config.yaml
num_attention_heads: 4
num_key_value_heads: 4
norm: "rmsnorm"
positions: "rope"
rope_theta: 68900.0
attn_scale: 0.273
init: "normal"
beta1: 0.95
schedule: "wsd"
decay_fraction: 0.746
decay_shape: "linear"
train_tokens: 128400000
Each number is 500 + 25 x the weight over its row's rms, rounded and kept within 0 to 999. Layers, rows and columns count from 0. Numbers have three digits each. The size before them is the row's rms in percent of the matrix's.

# layer 4 MLP up, 384x128, rms 0.126, rows 278-349, columns 0-63
097:500512558493541532523473544516485500476479471485503494493490468509471525504506526515448522460527510530512498478495528519488476512461529454492499494523500489506463530485481515559508532537509470
087:473467487470485483491502494534541495507486501487455481482466509482484489500482449518441504508505500534539527494488464485513517529480534475479472509511504512483505492495516505454494539479461474
099:509493474462481507509486493547469487535468552563482505512511504452484523475497511505538543470475482464435522471457521460499519458506509508504522487479508500465453483488478478474508524504525506
109:503517499486508479515493464512550555540477461487508517510522481547486525479519525480460476488527505527509537523513538465518491540460467456452468534473473490515510526488514466507499494482513480
101:510484481506510520498508498453480500509500534496503468525458491484489510508499517538544475483492491453539509498526473520496444508492500495492479508531481522484473506471496553490505461528441520
101:483538464493504555484431498499484478510499486488506541511499483470547495539502524473459504506469490517500549538528536458500510503494503502513550489490508484474485487530475527452482493484490500
098:530494459510526477488519507488494513527508490501512485474481476503476491512507469539511493507501468483498501483530510487495496491490492531475497466499461465513469479514489516474493528503472524
104:473498448513472509508482559473480530494485529464465495526496487461504503477511502456502501477519500506503495513530570517491476503556480517514492462452497465506485530524536459518505501475493517
094:512523519470515519497508552555527441527449452498503528478503467485484491499489509467515510489522532436534495483498520468518547515479459453494499508481527459542496456507470482500516468478494472
098:508527545490495470475502512460510519448463527476480537527503466527512489546528495462471491476507494481475466530495493508463489483509484498529519543463487457540462461502501530482477490459505540
091:456542504517521522525479541507540423490483497459514497495466510494499541514512499492510518568512493532494533476477534466540501553476529483553501509554488481482478547538509513518513522446508514
112:521485476503528484543493472512480494472488520558525585472500512527502495498443500509476473528480522471454474472508481534493532530495452505455478487496479490496528498514462487464520502518527491
096:521485506487476500474528529535496502484490520471488527521556449508487507509477479469513478513516567509513499491480540540509533522489480488458511533480527543514480499468517492430508511489492527
120:524516522555505518516493519495527505527481458499518479508523510535513518497461501471494505494515511520480468504501543480418506507483510495552488519492502490499470498474508445498480529484528528
098:478517508553478500498510530543502504533485477482502507478505506547454497484531503517503486466479556560466507518457526515466512539490504482499497502474491531514501531518481489479530548558490511
103:501479500517509511492532487519534514487544503485505534472491504489537458485480468459539510492492525527510485554527572481483519500496538490464499442513500514527471538513497463485509490469499429
100:535523498511529541495541536483516508471498492500476510476515504529555501458451471485512566531497453488482520510523477443508493503461535487503535491474503500508516464535530491441508489508506471
100:502511491490534461525527496484480481518480533487486532489509544560521537480517548516511509514455478480455518511520469526456517501488512489507476480473484521520537486524510487477430484503482534
094:508481512487483509512509483486481486551486492519499518506495487471517481515473526472511527468501500518519532483478516472514499499525435511525490506479517502485508510480466480509423523541532523
105:513477516512468481507530465484480488541475484493473489510562517534492524462509491507506494502484517463464522505532562466481550476514547489481531534482497529515502502499485517457485495456510443
085:471480483499467497513493539500526505488501479494502455499508516516527505510508511507510437502467526485522511510467545485479525458429506508523496495504462529514488503462533534500502510512473481
101:493493524484518485512518518508512493495459486489496460497491481500519517449497458530488487508487465462477518485501528504511501498520522485522489531515476545505505454501504492515512507502485524
095:500523504516506480498499517518503520498499490484496468520504514497520546475500472485473449514483479501537446484482504448507504481460515449525468479498493454488566542497450492491452470482516482
111:516553498507467515520514538452497512515515515519477478505501491476538466500518513533494540499490524482513474510537508509495500514480521531557543491466463497499538454474508545509558493472497507
107:496521515517559526503503506481486515485478534516532524509517513517478465523450478548545488481498513496468479491465481487504485534524514494475511495496498480492471556469505502486491482517469503
094:528519505464499512502451454485523482528524523525466507516494462519521490517477468560502494520527508513485462524465477495504500460471513494530536499550497521525507500474496509498492522507546493
100:527462466494510454507505533510478502512494475485508443483518506544456530548539551497467491470512512483457483459464514472509476483477489517531481486539487536490487496510505458480468529505483511
093:494485459521530462510524508526539501485482511513502483503499558529531519508490490497470536499504549512538490515517525514497505482470483485549524477535550505505508523497509508530496483471509445
093:471493462487520473501503448499445483517549519541486465493545518487463500521494507487503472477504507511524491496507514472505502529491505491497489470512477509464523493482519478522487518498490484
088:498536469515546487531498526475520490532527513556528517552511497518488491524514522524494485541510522516554549532456504505531515480502522498476487525505523494517484494513523504506552501528480501
133:541522483516524497487471449482499500546494461503487450502477524494470515519515451500499476514525499529522523486489481540495484526512464501477535554527470452496531550529524502489512516488508465
105:484490496477505506539540478475514460468473526514491525500454488553488536506511537499538540470504530474533490516479512534481521477491504499468501497533503546523483481514503509454473510487514465
097:499504496485460477470468519495490497485473512491464502494527505454525534498525520501493538500494476500506538502523474455503537485484496522474496520482509506542465499486519515487543495466467516
097:509479494515487499513497490508568484508509496499468496511511499466497558473544474460525466508511519533527527469482525481467516505525506499512461487487533490507557472487484486526514530486524491
108:523491501534472444528479501471519552471493500466459475491517490505463490484509536498494527496537535522494480535516482482485501555529507527545495487496526469526523508526477529511523494504500482
114:492476458461521501493485464460475544490521488513501494495536517519477548480521483519511472542505511501534511505455500533523529508492543514476529513511517496524518573485507486499459473488489521
112:517489520520515519512485503488503532486499520509485513490488488490495502487533519553500560515519490509474488476509505512506492516531557459508492464498487499465535432509512489521476473476492511
099:544495512449541553480495481492532481477512468481469509562469539488514536490444556502525510474482517514510492531496464527490505471503491545500531539486498498533485475478467510480496552492500505
085:474556493534482498486524555491486521457511496500514549533502530480485507505508538536505474493505529519494471509504490493478475512489522487517502508526514454516500473513506507566504499523494548
099:492483520508476510483459525490510522475505487502506465508514486485538465506511447534494530497457504545543518520520466538485505498497488504476507491518506496487478548508523526479473490488522506
095:472501474471528493478471526542508478519476502471543462492489509484540452497497495502476492498505500527526477495495510464536482542477534472524474522544528561473488502536484537490519493471522474
088:499491491559518487530471464496483500482514464475446498535509509478493538452532525499513520505504480520492504478494481506531538500489498514523531459477511484495516463495531536545487472515495505
089:494479436513473512546475526499487501502529494474537531519501516527495524484502482525514501460507481532528463512496511472484505463528494484500467511480484544468529507499493509523490519471467476
103:444495482468541492503511503541480466515458557551456518455480494476524523495451520526529488540477478475508489567472507471515509486491511485506514543510485489493512516459499494504504476482503489
097:492505496465475492495483527454504500480502481522482515528549484499464519546526506500494513518427426479486472508559524509499484515467498479493481544492452493520474548453504494506514498501449489
105:464492570477506511506462522494540504523492473484541511539489509519506480509495515489478525505538492480514518473519461495559514500502489491522499485449509517503523485517535522497505498509495525
095:527535492512483507507489481508481525521517452560518491464486462498467460457495504480505534502542520517494541462503518499481511535522514484458511477482499471493506488470532466486492543464479538
099:495472508497496528535496478473487503464501501478530476526470513495527503525513521516526538508490509538528518511525495517525519492483514499492483501477535499513484524530535497494535488503523464
100:457523443536512498480534512482492478481457494503548527539515516454495463472484479514498538488532481465501508466490498491496495501531481482492476568506485503489504487482477524493516464466522522
094:467497489516516481507498505510472524499472539450511515505525522483545515474520505505513483416500513486510479427503496502453496473547487474477491447486488540498485470486488515498468502484500481
097:520479480548456505502489512500495484528492487468500475490493461503523528505523522507525526508560489491500498499530494460468495510531509489522540542488505513494522473506515503476522476494495536
103:474504465512455481486492501505529446476510538510464509464520458525473496505555532461500480486499526499564539517462503504498524508554458469486520492490500512458535511531479530508489491479459484
096:506496531494465566516508505501462482510466491482471501525474476499551496437511513496544509546498453503496524504532471467498474500448490503501503512492493485498543477514508501529498527528492490
104:490470442492504518501471522502541524530488470458538469539536490536518503428504518503518488472539510456493485512466482466490494467518508514496466476508508517500503479579485525485564517479458491
094:520538488501538540534488510503481498575512441475500529515481485461528509453497466470562486454496554513483484506502497481473491471519504510475519503498470536488471537525508502484499545545525468
090:540493486493485553531445492500505507519479510491498469492540492516523525489471505525534519518477503515532473525483518460471494499482498506489511513478495475520459525516538462463508491502498497
111:504498524517521507494463525484487502486490520500498513536478469516562527537510488473541539528450520469546540482522465521543530501472501506499501523518507458507519507510531484461483506477485497
099:479501505481541488502502478528490498564529482530516480532525467462507454494499499504542530503535528448507534499447478523497538444499495493496507471491504494492524527535509473514524504523498477
095:460533491485535522524469510534542514496501514479501509537437524480533532505507492489517533534517487510505457478517526484513485498463516480507461474505473511484497469506522493505475507535513473
099:473529498532486492505501465458506546497528535483485466512474504492501535505528464503532524479509494545488502494536496451517467525515535522534470449485478512531501489486501473543505541521522487
117:462463521492484510516517502471490454475520523544457479548484495534538469479498504495484510476578518485493454492503461481550512488493506532478499493471515519511511475515469486482489551503463502
101:497513497490474528476518490471487505517468462530476526510502476485513528529529465469488483452501518470517488489469485502509505486494485519530495561534511491507486510506522535529485477455544546
078:476526526483563478525518477532496533533485533522482520502514489443477504543484527538518495501514515506513505462497499453514476535553476472481530527522512459498484461533499490493504544510479532
106:509543531508510465498479492542507441497492439463548499505472501553481524527526434485498452504474490518539484447490472517505486504480518468483500501501511507492492486484484490529457536518474481
100:490486536503549469490496501477506502502503545534515514493517497449487490533419472511498555487526516499435521508490525474483484488541527491519495542507493503514462444472475512433522499533525511
094:575516505526515543506461525471506456523476480469498506464484495476516500464491440492513500483470528487480504493486512501481469510467472516518499482516514491512521447459495493486525523499538521
120:540472516474490519528511477530543516510514480493492505523500498536505548468465539518488522500536455485486496525479524483460491491465502480515535546469473470480492515542492511498492476463492500
098:508477500559449544489516493509556528471492504483463505494483466528480491446471484489485508492496470500508491558526470466465517499462492491510477557499522462504510510515479459503499498480503537
103:507523509530520505484537483492465534492480519536477519497492474513511484486484461477487488510519516488463525458497522502518511480506492498515474475529497525487499503469506466475522466444507497
099:475510509480462475501531446506488548514499478510500463488534474491483501502471463492500495477491547473531470528494516494542510534501528523495498553516494531559555523531498472500466510487466497
105:464510526521498489469509485509457467540460487515487508481493495517498493547547525492513487480527473464520507458512493476517471537536509489513514481453538554496495508508509455482448478492508502
102:475532501494444556493521468523518533528522534507456508503492488428468475515467488475547494502443495522522514476477540473501528507513495505508466500524501507483491497517470503532519474512507454
# layer 4 MLP down (transposed), 384x128, rms 0.126, rows 278-348, columns 0-63
094:473504497485495519582500490536485469487469504513506442474479529531523529527489490506528505491493439469480486454467478488512510501524493453505442523535501484529510480515478517510471459547491486
098:500473549511544504506477517550483489480483516513517487512533514469485455529452472462492521486520547498470503486443505520513480548472553481460525506533500503501468527496502521508493525508506514
095:483505517483539495518545490512500536472542518489493468512487512528517484480482513538476474497476486529482490491465496485532475493482481498464520490451521492550496477516504533512471482492489457
108:545515502519528506475489504524546541460543517451551504536495521545509484481501463503530498516506535539529509480441518498488517518545466486470522474495525491520518528504521502508466487513494508
102:525520454495491497507508493521450527497511511509521505494503499515516518478517556468485479494485478468501508480480501504526466475507479469457454531528495463514480527520547522530461520524510545
092:480491530519491523595475463519507485473488489489505455497466449517525504495475520524535472443500449515523461512490473486483483510527507464487482513478477512530516509495512503546511504501478503
096:528487461527459488474484493484525504512483552528543515492461472520503488526510548475484504506496506482467503541483507487470539485493504457498499495513510469460515463464530527493485498460478472
102:528509478459488460436508525451511514517489493514522501500529561519479481481521508477516525503529506498482501527522533441462475487517481502485483490518525523462513465513507487503515478552503493
094:453548521501492532504472465498487507527504528504517513488492485485494500471499506465534521482503511493488522550475511519488528470510527474503559506465522460535494509515485504508491473515519517
101:485522550488512496495500519493528504503442524517504502518437491508529507548496500480485462509494497494479524495482498490492504481503501500502472557469471455472481506477508515480464525505495509
094:526496490517473511475484524488483441494481495442518471470515462555501571489511519486522565478533519526496479563501511500503510480459506510493490528523509486495493515542517518441515522470485472
111:538510513502505468435481515482477489526519492492530478469555505540531534460481489471474501505475492514497488444491559472481498488513460480542483499524547488486447462509504420496502487499492478
096:489558518510501507470504530510490508427489471524472487506468523485470470489516462556516519487512506538529518523508486494478480504540509494471492504518488487502504512470463516520512530446511501
118:505519489576509527527452506502474480501496484486460490520526489527504506455488519502490478512510526513495458522545533493490460465490515495538495503502473484515470515459496492480476504531505481
099:501537481536521501498519501506482493465515462536496522492517516506480518498516502504510502479510468522485498503505496472481546419508512518561481538464532522493473516542454486509522458490447501
103:501477470495518454536505498498521464493524536499515491451514483534520532511498496535517505458492515495537506569488526513447509477485496482556510481494518460498508513502471549520463499499452529
099:506483513468532502463514523513494535546486494463478494450485454532509481497476508482527497501444539539514471512519509509518518512472482534483477494502501504542514492585480501499478468534522483
100:488462486524521496501508545501526494493519518502489505524537516529480527511500501492481503463459516518502486481494480476530476517477565475492502515477483455527452499476459502501516470472498480
095:445506539528490496501438508476482500509501534487507498529477503518490503501553513508493503503488528481505554539531469492488473497490490545511537488535515484501490503476491544493459475522518496
101:490518513529493498472510476489451514475529510520505486499494497557518569519465460488458492512496497509501521523510472469475504491491464485506548491456474518523504481497525482490503486499517467
096:488516486496477469571509496485541486467528516476481490525515490538536460511502487485517496483481522551502511553503520507465484452499491489541474498494545534520526481519475488530477495504489500
102:492478456494511490574525556474476519506495521501452502492513520442524511492466517516529495539487496495449517480447535536484495490531475490484507520518507500461482489510450540456508506462489528
093:474534523462541508546521503518475499516492493468488481503492486476491524532537479517460526475484498494504486469502459505507460499525496499496475518466487468492492530543452466482551497496523467
110:501479512528486494524517524469523523525492526504494498489516514513488522489480495486472507482523508471485487477459511514490517525551510486480534490537473448453477474503480506494517481461512486
105:483506506490521511436499471482547484470486517535521478541495524508473475503503507497506526441509465472488477512525455537480517561483483474479504469486484480496468534473499529510470503470514497
093:486493521499544520491508468523540513503543506430508497487477492530485506504502491505494512489513558459509527470450505533527509488515481516508477482531513526492524513496510533474515516517493511
101:486533509509466454504452494513526499472495477491537451510470500491486479476510551512486518484481516462492491472526449498493502460503480474473512483467485482548484483537462506487507540457505468
102:473507466525538480508537515506558508442500512517470498538505519500458533498508458481454507492532530520530487526436502482512502522507496477524484436502522528490499498502505489479508493492498484
091:550514494469555501474518548536492515514500541498525490520508501487505523513490516474501542517497502490485501491490481481495451511470534463504524533470520533497506542528493514495518475452498477
094:483432485538518501547504471522481544491519502510451502486528512493505516505509512505453531509518471533518485496478512461532495528464516485483505494535513513476497465508523534502540508509507478
097:477462536505508485562524504566505485507530493474497488533515511497483502515531481489474497456489482502497512501477440501518509483470536476494481500465543522510512467483493490482478483525486497
101:488495491483480538450482516487486521488501495495483495520477458535561478465498507540528505460529504488444501532501507493462465494490504528512457492502499540485506502542507524463511518531479505
098:498498487520471494525520505460493488498518510516525485541465501513479490521421499470532426534488510534477487515544498495461500493497496506512512488515499516431490477560465476482500470532531490
096:477474474487506518492474483470486496473538476512462510478466551467509530490538499500508519544455510472534528502515494472506485519515485502479506529503527504455505500479490541494510535494544499
106:532535510488509483521455507473493482535499495524499507507500517510491508456505493495548476533506501487504486486536478475498506515466507512496502468474515510538484504533471497500482524473531499
109:494510445494489549537485468518487547488513525497532521456513516513511503466520518525503485472492476511532559540498529482521545482487534509473530495504476457500527511486533501557515527500450516
106:512466500505536521485515531499515476493494564515466491462479458538456529517481475494465512494523525515484505526477516458466503526476470430468479539496495507499510463504457505465505487460524516
100:551513497493503556493521453505545545459482483484551502554508533477510522485467520477540516529545499505549528485541480476533502529471545520518554470456493489493504509520468495511486508477490488
082:544537483493466499468489496489496478515508452506509504540469508541533500490507518474552497482494480495524470530493507525499530499521513518495478490470514538507498467495500473449486557458505485
096:468541510537498507485501510481479478488505462473527504503454492523526489536499451527501541468536426431508498523513495548499507466488451490508463531459514519499500502499507543491481493461527514
095:490482497498500516563501488457468453496541503506471466480518490491480520483459470477491478454502507503516507515487498513512524524520557533497497480467528514550467481526508525481513502491504509
095:515492512565503467450464517508485538489522508447489498474526528495558535478500518513459500518491487492485496516507488495536561493493492493524501444465521496497462506495517494513481485496486494
087:484502451550485509470503478483522496501504524505491480539517514514509505504464496495494498465521472518495489490559522491538486501469418522481483512537505489483473514477491516491537506485512493
104:533480490512498478535483474560522505471472467532506478510485506473500541457445500482510483514530493516532476508465518532485500544546498495526509529489480468466516488480486537509500521452513506
094:469515454514494457507524500502474494492493532479448512484470498514477519505503495505502500540514505508516479532508507429493508474497484574501508526502523491482507466514529485500499455526501525
105:535484501498491487575495540510482509509442479483486507508489449486460511511446530518516486489525492513484477465496499504520477534468471507494535512532491465487493513496495506528487499490503501
104:483491458514547468449522527502484505533462535456527528498510448541501494523508511469521546475531545496487520476501463531513452513485523519493481476523470497503501520507481501483465505535484495
102:477500525505484536513484510504477516486527517522518481487414480460548462462523517535466535526484481520502549496496510530507529508533503527486473545456538524523500521553525470503489523549490522
100:476528506492492481506529539531476479501493508514494491492551509503510548482535487525455493514497503496538516436469525477504468474479458524502547522497491444520481446491489534481502498472536482
095:486492486484515504498493469508490515511500520553496478498507527496517478512460503462476502519489523500469534492463520494427521479499517490455486492461500450542504489475475467484482491493527510
094:455527467488483500441490524515492539526510472486481497570490496515523470549519467507497545477521482488469504467484480512487507502524490507475480482518497536493487503502526497505485457448494529
104:469509514547520515512486508526519462504456517510520509528502495491470476485490480471513488499534480546481489446544497521520527479466486483523549487487490476540471481490482446532528489509493543
092:491449510515490466426487533496463519504516522513587512501552532483459526531464455486485517554490513469497488498485495487535508490508495484526508507495536473467512500529503460484492502510487500
098:499443473480489490466513533514487502507538516518479506533480496486486521555497480493488543541474474511497499536463470531502535496508509472479512505491514489526471482477495517535506517515581498
094:490544549499492516478477496482465465449486508479478493494492481532500549479552545505522481483481492511509496507489550461514492477482486500484482537448559499529516521516546537489471503522526433
086:487495485504515489454546549514450498506508529493493496475496513500501492502558493460472468526525512467482548515471503532501474492473504504507520510513520506453497483506471490486530507500509486
108:518526529506511480529470478483555509493508482494496495529518505492530454438505524487490518468483517496521526490489436512520499514510500498508460509492508444511498546543492493504513504495486501
099:533479515479507459507484503527502507449495540513484489497528505475474508508501493514467442493553471504491491518485459527504504576462550484528455522499491521455494507481476510523462510513461495
095:427494495505465491485520516497477479507484501504471529521488494504548494495501458517507505526491483490529471484477509536510506507471457542504486512509500473485518488494470528546488489494544506
098:526458525494487508531462478520509529510489482473479463498510504535443480473556513533496482501510482526510515518538509538526525492544509493541471552517507551476541518502494501474484468530487524
095:527478460479513484467471509479522497497489533519508472488488540494497506513488510551517516507529503470487565490566468492482514449480469500485530507511486491496511551523486541508526515514470494
103:520469504460481518543476475502518473568500539491484530534561489478492527490487506522506509525522556527512507465480524517516482540525480544508497510512529543513490511490511499496495470541516503
089:472481507489451505523491503502507468536516486531484478477446475482523518531513522477459494510548515472489470485496520452522535521499484494490477518482471500514493518523468471562504516532485499
102:491530491510495549417482560514505495501492486483494511529498504505517515482541527488494476465554518530533549484519531499521478526542509532517504464493511513505494508521490516458525542489496495
097:510502509499506513460503471465523500499527566519510517490454492464506428497502499492470501508544521457502519503516491525487521526534478472504504522543447533497518495477494495500495500477494508
096:525508511514488491474485487487478459492498481463489519538500465555519484493472509544478521524506515481485496485499511447542489478464547522516521499586465496509503470537475526533538518526486497
117:533526516462476513507481504456436528459499538484519507470481501474562468465535524477540483487534493433497501471488486486492505522498486520479484510535550476522535473524496507520502517515514502
097:474498525489541460450460478507488517547500525500520528470489475516521526447489488482493487497537491506497510465484512495509506520513574544514487505528510527480496524517463519520476499467490495
100:470498527478459506482477550504513469482465523480512462514499497503518524449507530489494486517468518536506504505489482491464475476524544507527495517511567526496454485517494507516527476531528529
098:529493518518463509537499523514509501595475483503493475495485499507528472461517536544507513494482499498500461521476505488490517476478508513473491514543516494493480511486539514494515511544526548
107:475501510470471529507486520490471483533507520510471514510532470522474481494491541518513511516488551491510514503491514536489512492503476468479467495511496502527479524524465451512505493497533476
# layer 4 MLP gate, 384x128, rms 0.14, rows 279-349, columns 0-63
096:509562489485476486486483521491517479519466496485544526474511477498495534485461513514528491502488508492486497495538507527487456489559468513508512516519497425513454515542530493521496476500507510
092:519524484507472510483506500511464469521468464438489519513471505503498515575525506502528490487499472521503512510537514522467528517525468552479509523498513548491517464468493473507509531511508489
107:476537504521487520454486488479469501510468492466498485506489474492478523509522484466492515492501497449522493478528463478507501520514513520483522540503477478494475531526495494437461512509525480
103:483527473473514462496487539490473498488497536533459530489469531496505507507477474518537496529490540502472507511489505488531510530484517515482536473527482555468492510532499478464495578499470456
090:486547470512522533509465478480488489530500454445514497492495488520540503507497521471472444513475514499470480527493497503515484544502504516497509485511515489487482497494478479503478495519470544
097:489524472502467456487474529552523510485483488515506475470483508512485510469526459511519482508558516442534508515498468516494503478484479503505518485473450535500526464503497493481552583482502512
099:528490459527519498499503494497483508506501484524521506475497494513474473503466474512518504541499498483443484480542498534509495483500482501504560503531464489476485520523562535497488563476546495
097:535503468483485507511510497505520466458502470520484434468466529533538562484533520458523471486515498482495498457559492505459497524522476492485496506531515500505505471550555519496508516463522455
099:513516491505509504505464495521507523486472477508466516533481493495477535490465472549539509561510495519530479516497509550479488524493491470531510526549537482465528505497508518481520540492481490
085:514490462498496510510464479492518488497481492515448462479509474517554549518499481506557545509535495536526461513550526496485523497475503525518527547517478486507461477512514534493498502494504481
112:538502488498498532496460520465502540495488491512495448483492506523557495495549501500517523492535514510507492519517461479491479517504448529509546479511506499512470501507553531488563564518494510
093:506481517482526484519485547489502499475481481490492503512510529483476496484497486524506577508511511454489532520498496478527481520533488513546508461516479500471506489510499555467515498467527510
114:496499453528524487465440498474499525506450474522506511460515493481545508501474465487502486517536502504489494454541520482480502488532476531524499525532460498471498508491521485467479513511540525
099:490530503517496478487509546477511551490476490522517467473474555545473468523516458526489473523534533486493502493483497541495478455508455517517511487497486481497536519477504536516494525477502504
106:522502473533496535489507468484497516479484520485492557518450470517502520501515426455486516534492503518516470498513506449477469547543497492518511482525519498487475487544512532506504536467507452
100:531516494514470494495483468451482485505505506484464532498498514494461497491490498477511550511465564530540479515483498486502484503521517523470516479490484505510499487546479487476475568494515512
097:531486470503526530518490541493465545513466498513481475494534476495507541462502462519494516491513462515476454488499484477468510475489430508499470540526498499491496485513512526521514494479521465
097:520502483535503485465496467449447454535478494504511541475498482470462480528457484441530539495537468490497530513485522530491486506521503539498518500497515472470551491485441485483512477496520470
107:526519476477513498481485528479484487477467526478487520509485475496512501460521481505494530543519487511538461511506501494482489477513472535516544509523505508465505474464493559495546512477476522
098:493498506512516473510488509476501486496454497488482469492512536491518491516542507514494498526497486460520458504485546472478522503556492528525507518544502496502517516521507533516548536471489500
105:493521461450502441491493498533536483474452479466520477512490456509474510508475483501481492539507503486527482529488499505503496516483465510501508512479503457496494499499506519498517489497517527
091:521524520495484470449496546511504499549447485523529495484506492476511508494447476480513530501515554491515512520518474519523492504489462462498493504503544495478505509472519487437468515516509543
119:534524476518538502489497510494545495506500504508506504575458510464499499486479461520561529546496526493517502491534511518513498528501495553520551524531483504497474504482544521476515480485524516
111:505506495524488485494482478524534490500523484497536495512490522451473521478479471488499530508531519477468482429532502534498505532528469529506564509510516474509503497516487497488490495446532520
102:525544514502497510477479479510490517459509502510444520480453486504486485476540455513490524546508509491498455551539518499482499496564471518530520484522506533513471538494479589470552474480500517
104:484480471474461429463492510523494517484458478533513458490512483517485520481495451449462478516515530494508502506494479535506514495484501497482501467494491492525518526531495509475478508460539497
099:494498467495484458492519517493504503503482491492513469525466534523529508511489450492506497536486501507512504485528500507521468510484486474490521500536526519524541504494557485492492497523494428
084:548541513527545484455510482484488468536488521482538512560520506538456479512498468541524532517483556495436484487500465506485500513513534502517505530513511521496464496525484501502528471476511478
095:485545484514484487459488504519513474508450504502504471499501451496513483513467492503480517541479513515505499505500488531496464472499548526490508486478513485497490476492527488489519490515523511
101:517524467498477465489447514483476533482482472511501495453468503489510537487483484520528517503515547480494476493541515478490494522528478521539503483534492488482495513532517513476514520504514487
100:492525524485519515446475510517528473486431487510515519518467506516509526481442479499527489513490513492510513517547507546525478520484522521497501498508484498488494512521552516459494530486509460
095:509508460507505491491518486443496494478543500502471532544451479522515471478499526519514496524546499530554485501502520489449545530471505544530529467488514489479537499476530481525490524510520464
101:513522496479493521497470534524492524533480495495485504501452551510532502532489514527462484471497504455533496511506493512527487505473497512523543537492427516471548518548516527489548510515496515
109:510544508500537486483488496441509518504478488489499488498467518444531489488494472499480531513501465494494514492523498457529440496483509488518510519509533497524483464529530497484497499477519461
103:556498468474443467500450483488510556529479445522475483490508491529471524450517474514498475568487497465490511473503509496476497514518510511468520551538456468497495543479525512486511530505544518
111:512519466501520478461525530520522504499465495503545502474461485527473498525457478520501560509460505480456498484522514485493471491526485522473531519502458472513469528524499495473519496514529539
104:501519511466513512469498504487492527460441479524516496501476523512512532507473510486486475506490503490424529498491517520510517511496466529498499455524498477443496524519461518497468564499513498
081:460561505526531447496481522497470484519507491462518495501496498497484505492512529491513521482523524521483516510490515511522516500515490508535572496506493479493540489526513507498518496546517530
089:494504480533514494525467469472508545528485458534460508487449534482445552459491486493517458523466491492500494491535495497486533522492497520528497511534495468520501528511552494500555500465464492
090:542520480517477509508458478512515549473487501509473495535466475515508552496519509503503463504541517511463458507528545468459468503532495503487497506492485487524507507542519540493532485511512491
099:525497474549524518475496472493503519528495478477458499501491482502484546483499502520524502516503494497502510461522499481525529542478468541503564477514495511471522494506492529481488520534481520
093:490493496512497451490504494519519490520499469508518491552486536502467501534495441501478477534516499506507476480552459512517462510511496480453525512527477508528450516463513518468506513471553526
099:528549501498522506516489495454472516513497498501464445481451498496526485549509465498498507525490536493511526497563462477544457526469495511507487530483468515520509549517516491483512542480489436
094:546493502550513462472535468503506505535498491520551499489429565532488506484496459555507497481485528492543518478493492469515500486526524520521531502508513487471494519475508496521520505513529506
095:509539476482529448418501493520481500508486464490522517498441456491496508544503489498465509524500529521456479500514477528482514512528479555503504518516506493533512530491493491487532528521494488
101:499469486504518516505475553455490507525519479515474473444497544428487514501505464509502490499521480534530482525481540507477500514541461512493494509489502472487468511533531491492570483500500479
101:529483475526490520491464516471472518485463487491499502503468499497516508513479513509538536502493512540514511519540472515493509492523498508467493483517488470510490520508549504481515510511523457
103:538522493543521528501479510475486498472469513506513492492482533480478516529524492512532519485489540465479494498494497489512497532498510484515528469491480507473561485500488512449535495475521486
091:507523445495501460495504509458455517505460500510512523476503526481466526511512531527481518533518554483466476488448549498512525508523496508478529513475463494518459523490495469540491517510509541
087:570478484497476511490484527481500484495485522543530508476498501486483557486495514490504512513500521496475457489505495494513544501488501504524545489516497510442441500508514500513478489484540488
106:521497478497469470479484461496496497468466504500463492487505469480508488482505469514533481495510550496506469482468509507500516534536439505518485475509444533499490512493505535518513570495469489
097:499531493526540484475509498488536483480516498521561492516465539469470514510484501477472498497548510492474513479481476521544520518506470492500501516477512479518485515513470547462562487504537430
097:473556450526466538507486536505510527512518497498510508455474508506513489498507517437449495518525488489484498482535522524499471490512479520494528435513449467479496532518502462505519493478495506
095:479494477495497518511495509500451486547471459511517519506502520463537494493512472502499527473496542444484508477546499483527501521539503519496496553521482498477522517490502493479518535473533480
085:520478475504482505499439453480508538491445476464481520551466489502491506510476517508544475480486512542489461542502498485486457534526483492506490456522511518537490559495513514522496500519520507
100:511533519465514462495479488531506522499452505509521500490488485517496524463502471514556513555495514498494498531494468524496494517471473519496529532532499525508534508480549507477498524476470502
104:557512503469523515502511513472505536513461463535505460462508498476500532503528487485514487483502519473476503457514520481494517526515476513508496461509520455454508472512507499488542519509507513
087:541538501477503476505483547483452501534512498501525554458471516469534512491537497516515515502488516479428465461525547495490488495515502524505526445513476520473522486508467497521530521524497476
094:529505477523480545483508525458501524506514496459528442497403505508508506499505510506531533539504449511526475528524519486473526497507502517513515507483512533496489483483506521449492501480493453
120:520507480495487488498498496470506495512464509539525489477491547476522524501498494513513525488544511474496509443542475506488491489496473484497543566521448526491520515523503542505523526455516467
101:506506523501524521504492531467499521504488433488457511497494481499506539468516521545510521516495498493491461516500494478510522486507480498531494536491494483467502491534568509444542533499455497
087:503540511460529467458479504525498503538491505496508462512484538476517535522457484494533482514489528489465507460508470549503513567507520510484496507550469433475492503499530475473500531524508497
093:522491448497496496507497486505493533526467490499479506474501560515521538470463447537546509534514559531510487493510550556439494525527495518493511481555525506487505523492532500508495501479483510
095:503493500453488530486498506534531524491481451501528486537477471514476536455501481507471487494501507521500492491494474496522480510512439521494492529469508503521504467512498550498517522485479491
094:464542487509463467470526511508572503472496473546502510517499504490472511477468479517521507478507485520492512513514488515505548476514500548482516511540516509496500573519515552460497521509488520
113:503504488512511450454468487479481519506498477493492530497512489459509515513546467488511514541508553527512495451511518487519543480537442510501470475514491512443484519498504533501523513494585512
102:493516492485470457459503481527484510515500501490525499545485499490488533496477451547460501557514513497531492479504502521488518469483467509512534521526503497487506477562549539488518496451513523
106:512504513480494477487492503488517485482444505501537523491501481530477510493492445499485527518507540476484477536481458507490452497495501507496528539527524491536489473521487504492519493528509500
101:547540529525511545469472499534532486502453495462487511485494496498510536469487478518519515542502492534489486485506471490485514502501490513470490482500506491529547489490481528487498476533546506
109:493497503515455453469505496506474499519453471524498518508468492485522511542513454474515478489503513479492497496528516503481503505532464542507496539495500488481497520492520521437532519472498481
098:500504485521494484504508471502512513524524464508538505509493504443510504489483489481554554519538523485452490486502474502511486494520480480532525480481453497536497473506499502492514541496526523